Part of a small language model's weights.
Architecture: RMSNorm after each block, rotary positions, no biases in attention or MLP, tied embeddings, normalized queries and keys, short convolutions.
Each number is 500 + 40 x the weight over its row's rms, rounded and kept within 0 to 999. Layers, rows and columns count from 0. Numbers have three digits each. The size before them is the row's rms in percent of the matrix's.

# layer 16 MLP up, 1536x384, rms 0.0521, rows 535-551, columns 192-383
103:504511415493595494459539514510587481505506498484486509518526556474540536519517564543503544512475530474518453510444502470487489487522488487511505503474562536433430525536519528495482481541501531576493530451461479550497411475537504474498469540513499448539495413572485527532569518503454462537532441454497599526514501492544498455528523477491551502518524439571468503493457552467485516495521563498496511507528517529487461502525480464532467523483500449529524483488464479514506460501486507562517505489500477493485498495535543499528548446557608549424495516521501501427413483539533458515
092:506442469515495510539486507505472476465461396471428455573550560559512556461491489481531495467566512523536549494505479484437604540489527541480486475414473488513499503512521479542540474434503505479486477551478489517448522509494525494559568504580538460473459491539491621441484498519475452429529509451426539495491493541441504497471505483529446512520491503495499416490477479519519510526575550488495469522531463555497495517492489458506433540446563506485475537505494498437518490428514518451479532572456530488434495484518486561544505521492480565447474461558398545424494529492542477507
106:496475576527489475451569528464465481533502525466456482529550555556558602506499475488460486507474513487457442491492538521474514446541473493515522460567471537477457495500515537454492523457489408486500525550459537502472438448518562530463557570517488415454490461493470488447554529586503531541534601563536494468549569504536509499516529536478521469425455523553499435508570555506522559448463505529516506543453538455527547482525519522464492481457515531476499528502453466514526517515451521559559514536473436495555432497540460548485555487534494495437483503517463507522543455547566400512
106:542527438502525486479433567526486488456527509513442515442537449500432544468466522569539492538546530526504475481503446478529487512475467493554504521543516518452518500477574487473504483546481407478437569517461442483560508515474563422529512495478419533521577463533439451509531516500524456497473511466505550482451453442563543474485539498547474577486543479608518561500502463515549612580539494506475550495574432531457521488524454424503512492536494488493431444449462526436458529426480499572500531540492501369492504500468520571527537510519506513534499450488500452508475496493487497478
092:505445532504491506511486494453551544438504509458487440487473567533524529503422425486580457504414551482562521469511541424520610520520593502576497519496483502426503508453492542487588526453512568487544527450557482530512504489488488553503512543553580513583478433471530510506521510507508473516480535437495476474546509447539543440485532472544557459458487527506517470491525468499470556487527482560545533486541524566521461505504539496518529488506484529557509505506489409436532512446436519537567615550501481514464521461481517523484427492538536488519528490585500454537537522488552520477
106:522538477525509526488422549510522477558489511554551521522480467517435497562507529491555535509476509492535493495551488464567506512556473506534436485469499502518496506489386527473508476451567435500505524474455493542464457543482578452481576478463506448463532572539421523512505535464531513522577469528453540524505532557422461482572539531498503495496457491505539478424435469461519552553513522487386496500512480501473466512512519518511480494553530518421437437561439515505444529461476451535515437526476422478490460473472478574548534449533450428506541434496461511538450530546504500452
113:472445507476498461487525515396578510488478482473478493466504502575471530484505474514489524587469516502472456470513512489455501477471488552583409452416488535431414563503539518503498496417506475465445540508467469515416515503499474467508503534521526527470503501530467497472445469520588569587516500477501536523440498512483496479514582527562526512449491439489510413493517446480547481423508497473522506552433509474465552498510509449447531454560505502500545484447451431415544558494536523496566474562491444487520524540459438499522495469564551530510463384460470480460486493470509509546
102:531555469506483445476483490483463473463533446535454544472549515457428499514497581504449536486545614561496616524578565518541440483522518533545469527467459521476563497518425495486424542453468484547487501493436506478490550525485554447503525442498536578499525497467505467505542502459444453553519519469503546547514479529530546512537502598442484504455472525493476482484487526430578495503527501502472531495534501505475498489466477480432534523483482556493562430454463456536478488462427523549499460506516472471464473517490517597510544506560448428552428471431490400486521465497501459401
099:526541486612504532515510493478392445552527487596489457490486521419553460519498517485495486536467525444491565480567512524503464450509450464549461452518581508461502489448432528556549500426492488526486499531509543403463543525446454476501507469469484558475530465517517568536484475437587489536510543494553509482511496498498486514471489473496536491547474445526551555531542526559526390432589464500480523431541477578482497523556519486602408537481495499478488470503509534492543555521488489508541479490536497514520490527495489512531486418517563500489572490542417501522608444529489515460
109:552462480507477435448525550480545509452558496513490468495526598524520530556502520543478501513517527506417566438472462482491597461438453571482611477505483543551545490448496407552499475484586465450480496506507587512591561521533561456519500510525536480492512467461458519465472534455481527485552461529459454533477453509397494459496441497525504488486474503535464459463519505505494420499525531506430533517473506499440548520526473437503478534497560520504552461509530462520428577486476492495528438530517527402454489452476534451451477460491517446488503511528464576468512591427548485377
099:525545457502469491538533494468563439463532460509467463447514530519527485540582526520501483572470508498485446519490547434531525485498460514545570493536480564603500511474445518530502532510442436580504449531502507500433518520450485537515520551541461489493451513513506519507532495450499506558455520494531468488451560492494570483489460496581457469473527541471532602534531435553510584571505531393461447490407438515506498559505466494500484478494551499467504504469472455526470567550543462440465474469482471569471531564447507544558548509528509507495528526524475448478511567445481519440
114:525476509558575520496460521487518481548437510499512562506553512500444522578512563472502496539511531475565547502446517475464539554481510421509502400454552536501494543548455464516538445517487523481454559491467570529527533523475447466479607422590524507502496518473479454499498464509527550515516519489509551506418532500536441453593542495565562466493494426513490439429503483491497503505543527499451521481498622477543485524475469607554520510512528540544464466481483475458444510471462471529525505465495458485551583537413526523539483431474536499504471455459476556524560496463576468416
105:565540451535480600452447630493528423502562487452482501554526534488409569516481512486422500508608541506504482554484424581521496549583462517477490442584511486530474474491540472499522512514549528500520491465537501476526510516403525467483477512501473514465493545482465429574462562482495485493452454534533448486499440523442445444562543536496483547471559463507519473503455464468463500608500487540451478485488529457503464539483521494546518509455557527481496477508464500535464464522483424486559481499495519546428557472431479501538552540484551581509466511546538519542486580515514480468
098:560500469534526501508491517485530491577520513486506490522461531469520535527439519518471495480500539474449525560471465530515527603525525500477550478486467536578517469425545446499476502571468536521511500551483434478510499524475482480488491438500564521556476573473564547559515442476538556519507374496529507543568495482509525486546494446562475505497527509504487497506458500528630494509513497381464453503514524546482510552496483460522476557502525471509505517498434427484523482450496487520506505496476569555462592457431542522532482505544500457530512478510451505547494544411551546498
105:477457463542533539548504501487544462480554516512448523519475525537457489479518577568503460516443549559481508561482475508476419614500452567543485519458491548503469518454477518521485486571544459596474507454525545481575475422552467450551557419486512470468510479516472484533524537522452502496427502443564560480505428424505506472470544421527562551484474470552527490541490595530501532485510486553529480525471484519432564503593484477509546454483530443454490528451532524495505550448377555554500555538529480485445528521536476473529481476514474517505613482507481451459491516456564460516
106:457488469515512534506472511561471472475420473534492505525534463552448440545494577562506495576520525480566547481456520482482420543480503546497481533436466562472473508540493445509534486518510473487498491524473503565468506533472460480511477505445431538438459521511457581479503463453501496537506481510468490472456552500519491510544548462521422395487464514557528507475535531577462445483497556548500452530487500461526454559533491512539457506450475414555542469445537495432512557515467580510474503420498441460560520451502561481517498493605563470485477460518439478450491520480504391496
100:470524473471472515459453546492454481555518438433445485462523502497544535534533427493546564543533532459532534526530516437542574552535567468513516528506498529494481555542474523460501527475534478523508567432425492507460528480454506513498585453476529593476561434442467494499542482489496526467574540466549442465491431540529480489516545502565530501490475543487555495537486506447506575551508468541500397485507485490453497519498464504517521489509571479489473499477544469533437490466407461461501464518546514511438539438489526520475459464535462466494522476391463538452513469518476467476
# layer 16 MLP down (transposed), 1536x384, rms 0.0478, rows 535-551, columns 192-383
106:471597433446525469514576481568461491509525554535508541516471461460450573493541515508540535446496474511494495522462422477511423451482525539554509521421546481513517518532517507548513497429458544465593515493489547527454461493568549502488444489489545484488513457510480487522581526511401443481447537491472496454524499485494469525499474493488466537480476475502455468550545530509468534517528480411507504514463499514510548482425514544489554502527518496463511467478555499558494483479436595482436396515457409565444479540475483449425475489522549544490522499393521517455484512486479512482
097:529524547504408497525532498516516494483578491462560481511497517486532462478486493486447477490510450466531446463489506504503538578586476575480524558533535545418541515495462506506499560485516443431499561496574509539439520481497522483541508540571518543465521546515470564544509427478524548551509532431420504496530559495510541550554561441526422483490512526564484481480422547511485612543520499494498440564503502487590412513509538515468500444502456435549548545464459531526504557488517499505498512534519526451497512478551511569476493545505460489488417439559487403468522495461547481479
105:515509501459501487523476507506500480505505519585507449478427498535577466534433514525516478476488432528559494511587443579471509470560542574498559499485528502486532495468462555516568480508480529439526533485548474561599498510506540452508444510538491445593439526540580511490494507469502533545521515474493502446526594491568526524536513532515478444521524520545456532531468495515541444482496477526529541492451477550471552458494517464534482483491503542526495430484456547478555548462487466508486474405511540537544473427495585507562411492504440512559450541539466538572485514469550479446
112:521493514467521534427514418473553524570422568499578490572557463500521516531546488479406483476470515546525538560500540491471469478576475471560473516509555484506515486540418495534560515507502556466476467489498590547494579435539461487491520510463545521480572481493517546580477550521452538515562445494428444504460555543505483447582502473517529439534456422449528484488478441497539479461428456470494464531464518494574529479519521484513509492501489498588515566449535437539496501490604498443517502459543478484524478492639463411501463445505488422432446569507432559496497445554497522603
101:551552459563492461388521536458577466505468523479551583548570497422418517563511496543473572481486467513471502554489480488519492547540463491491486463493504531539526511460489567569467527502497515526479482557534543474482506518500545495509518497484490510484531527522539530473526432445509564494401417479533575519426505491504518498568517470536540465528492512550528504500478488460505469527498559514458523397470521494506565486560467462555533530545581446530422494466453507552499596513487459533529479519517473549544494541488428548549531441536513498493542527516572538486475546559521516465
106:557463486472493444440462490555442531511555521512422479511419480488461551462531501531522488480576390450508486452494473501486419508481484531524499486470467520434549515571555511511493493532559524555411546474522476530457533454508487449481439508470510468525437454497461532561457508551521445506529466445484507433481469481534481517461535524453444505518602419502551496542457526533538509538559505471504449481526502533520476503555508513454522591422443522401545434552502537482489441534548549504487514556443572485471488567479557515486543464573514474526482466472441480467550433520524503458
107:491505485448533564470576479516489542515520482487496507465517497501462573515561458546501540508491433475535488464502489501469465393426465530465419498430485491508441521565516489472466442436495522403531521491585537486468454554484467463476506523511541538479510513484500531489456478545475456540570463452492497513474428525531546469499485570487521509477464515385544461541466454446554466489483459440552476486510482403556557428452516512420466535502543520467547516528444503452523448512454534536573473473472499497433493578463469458490490554488530471466533507470475451503493459523488477555
106:501552522559517596481500449451548519435456526576440538573477516487532557451465542438469469593574489557502613506521470515472501449408496533499475477481488531487501501507501445472532536440544491492403526478485516489419474497490498507448528470490468424453496505546522472570563477506505494545530463472472453548476512477480534520526546436502469538574529497525566478469531463493439478488487486420498506502468465552473543500517475497481471450500508520560538513484544497495487556495447552524514524485545452468497581495598589450515460467485436513544442483426452570535534493490463521436
098:538491490495506522486514565467505472519493482370479500518565478503567508480463490461420514536547510550547407464428560526525414446506556495472525478471477547479467492456522521573473489457564510499527465494532510549490520440518530513567517529527542482557526557515499546508578525506501500457483462501533461457515500506425548561537548407470431484492567476469546478464541521538536450466525464502551463509510514472461487458479519532394450507558454566509526487502532530463500489527451496508508517444479459511501603477493534470525506581479411460558445516505487584526478545482572499486
110:520555447495469445542532533561478503460550453519513502523476509458472578480468440554507421547480526496510533473550478510511488456460491513497504539498545462508504529507479454579495487503542598457466529467480535543452470480504529451509486520475543501504547419481519432562499429473468507502497534487546385538469487565466461453498518464500474450517571429568494523532526519477497589524477505519534514489473480508441502477536469532490514494485541543521474586487535474470463538532473528502480456522511494462554475500516555456483483478479491446474543586392510528482460538487548527537
095:521502523519487501554537550514475562550466495479538545489545472540529507529534535514465493521542383480522550511512478525440493486474472499557537514516527540511569491525529503462595479495477484502528481512548542522464548479538493478461496534481535562499472514485550495484470468468529487475431540504540457535477477530447476498543517522497580436551500459488449561515576431515498430514414495504485434522519485469561558500534465512600492488489400510521439493503543550549466479558506501479441461483505445534496451483519522486491500459471558552537456494510489528514509485533482509468
097:588505451501560527507439516489541456599447560480508480438487490545492517505512483458552462508567491528561637495504475487516499490429486485531423519476433507505410555485449435535536451505469527529486533497466524500503511482476474577501487447522479512503563541498448552442557496485513498510591470518461554479518445517480467448478527617511588470634474498466516478521507368429524459441496486564507522492476538506489457526402487521511454459512494533533474522522533502463505523499524505530526526494516518487433487507446523580470456511474472473523532493522516493548521474570479467452
111:489427468425457477501560487513504557572478533474530500534487605462439517426520524528528497559486529605442509488512413529459535443491511481529482510469462467475489468509456484512521470511446460512493468575430492483549513448457466419482524488492475492478543579465505503541508463481469499542520517544495496487551474479569497510488453493407451536508547518516430481511534523478467475502488509542541474483548522429434525459529486459463523487496591508479497504523462539490524512516473518548543493556494472467530428514547508494423487495457511462489458536486467484534503511487488515543
094:476530535481447484449493461478513471426528503499478571510423471481418480526484485492467526553459527613555453468562529503458450436575453518511494541533481498433536509550557486473524471514491510512477520481499510406517582522472490495497492453433479537468545482464538480501483467521439507579499460529561563471506457467529491581480583486449508526500575556507577526532529430504504478444457586516537505574519580486484520466527437594510464501408501469528503564538452503484454526406478537522524525433519546513469481543534527479529494482555432503484454514490560528546492519516551488528
113:483532547518487518465507486503498473528505542561521487428463494471486478517525506509450545443504500521461480461474465424529460450514501513480498488519535500488540489408475551461533515537539535487483518486456491593540435427584542425553531441499511510508506555486479550469503588547401463540460473495605522506377450509480487489454470485544447544556429541462553447502466528531467525459510451531466517470490492499533531513514524532467478528414507514409458532525553522573543528443557581528498494430479510535580498524465554539540469496480584524535538510482507450501437535537422477511
104:433523438508507519482456491534434421564508490464532457531554502506502396554509487529487511474533446473473550475504479419526481475482497513456545574454467437481532502491474490494463480524509462497497475535502511554497531504514475462461470514518555495479505557496500526548493468548555437497427484500448470521497506520528469518415561483514434432533442510527578508397519528503454515554561521522530571540500541436457628525444469527569485545489518515489442505539508500494469460585420553541499504397457531482550541518540543490527512552513494532548449491421516538510511537485524482483
138:487459513517491568621489549449644525443530452513540491515540513535498544536537567389506440500462522499534501460516526491423459483477519448533515481527526506496479461497468442492510496478510506469509492481510471488526485491515506468480494511566477405508417513534527531447520412392531587507533568475524508515573552512508526490620558512596490468470482485529505563476521505532513485477486518474462536521480495561475490417504518466514509423520467489619498516371536497459566509489459480457508552495614497542534497441499492527466473500543507481485474492552447508503523482420489508542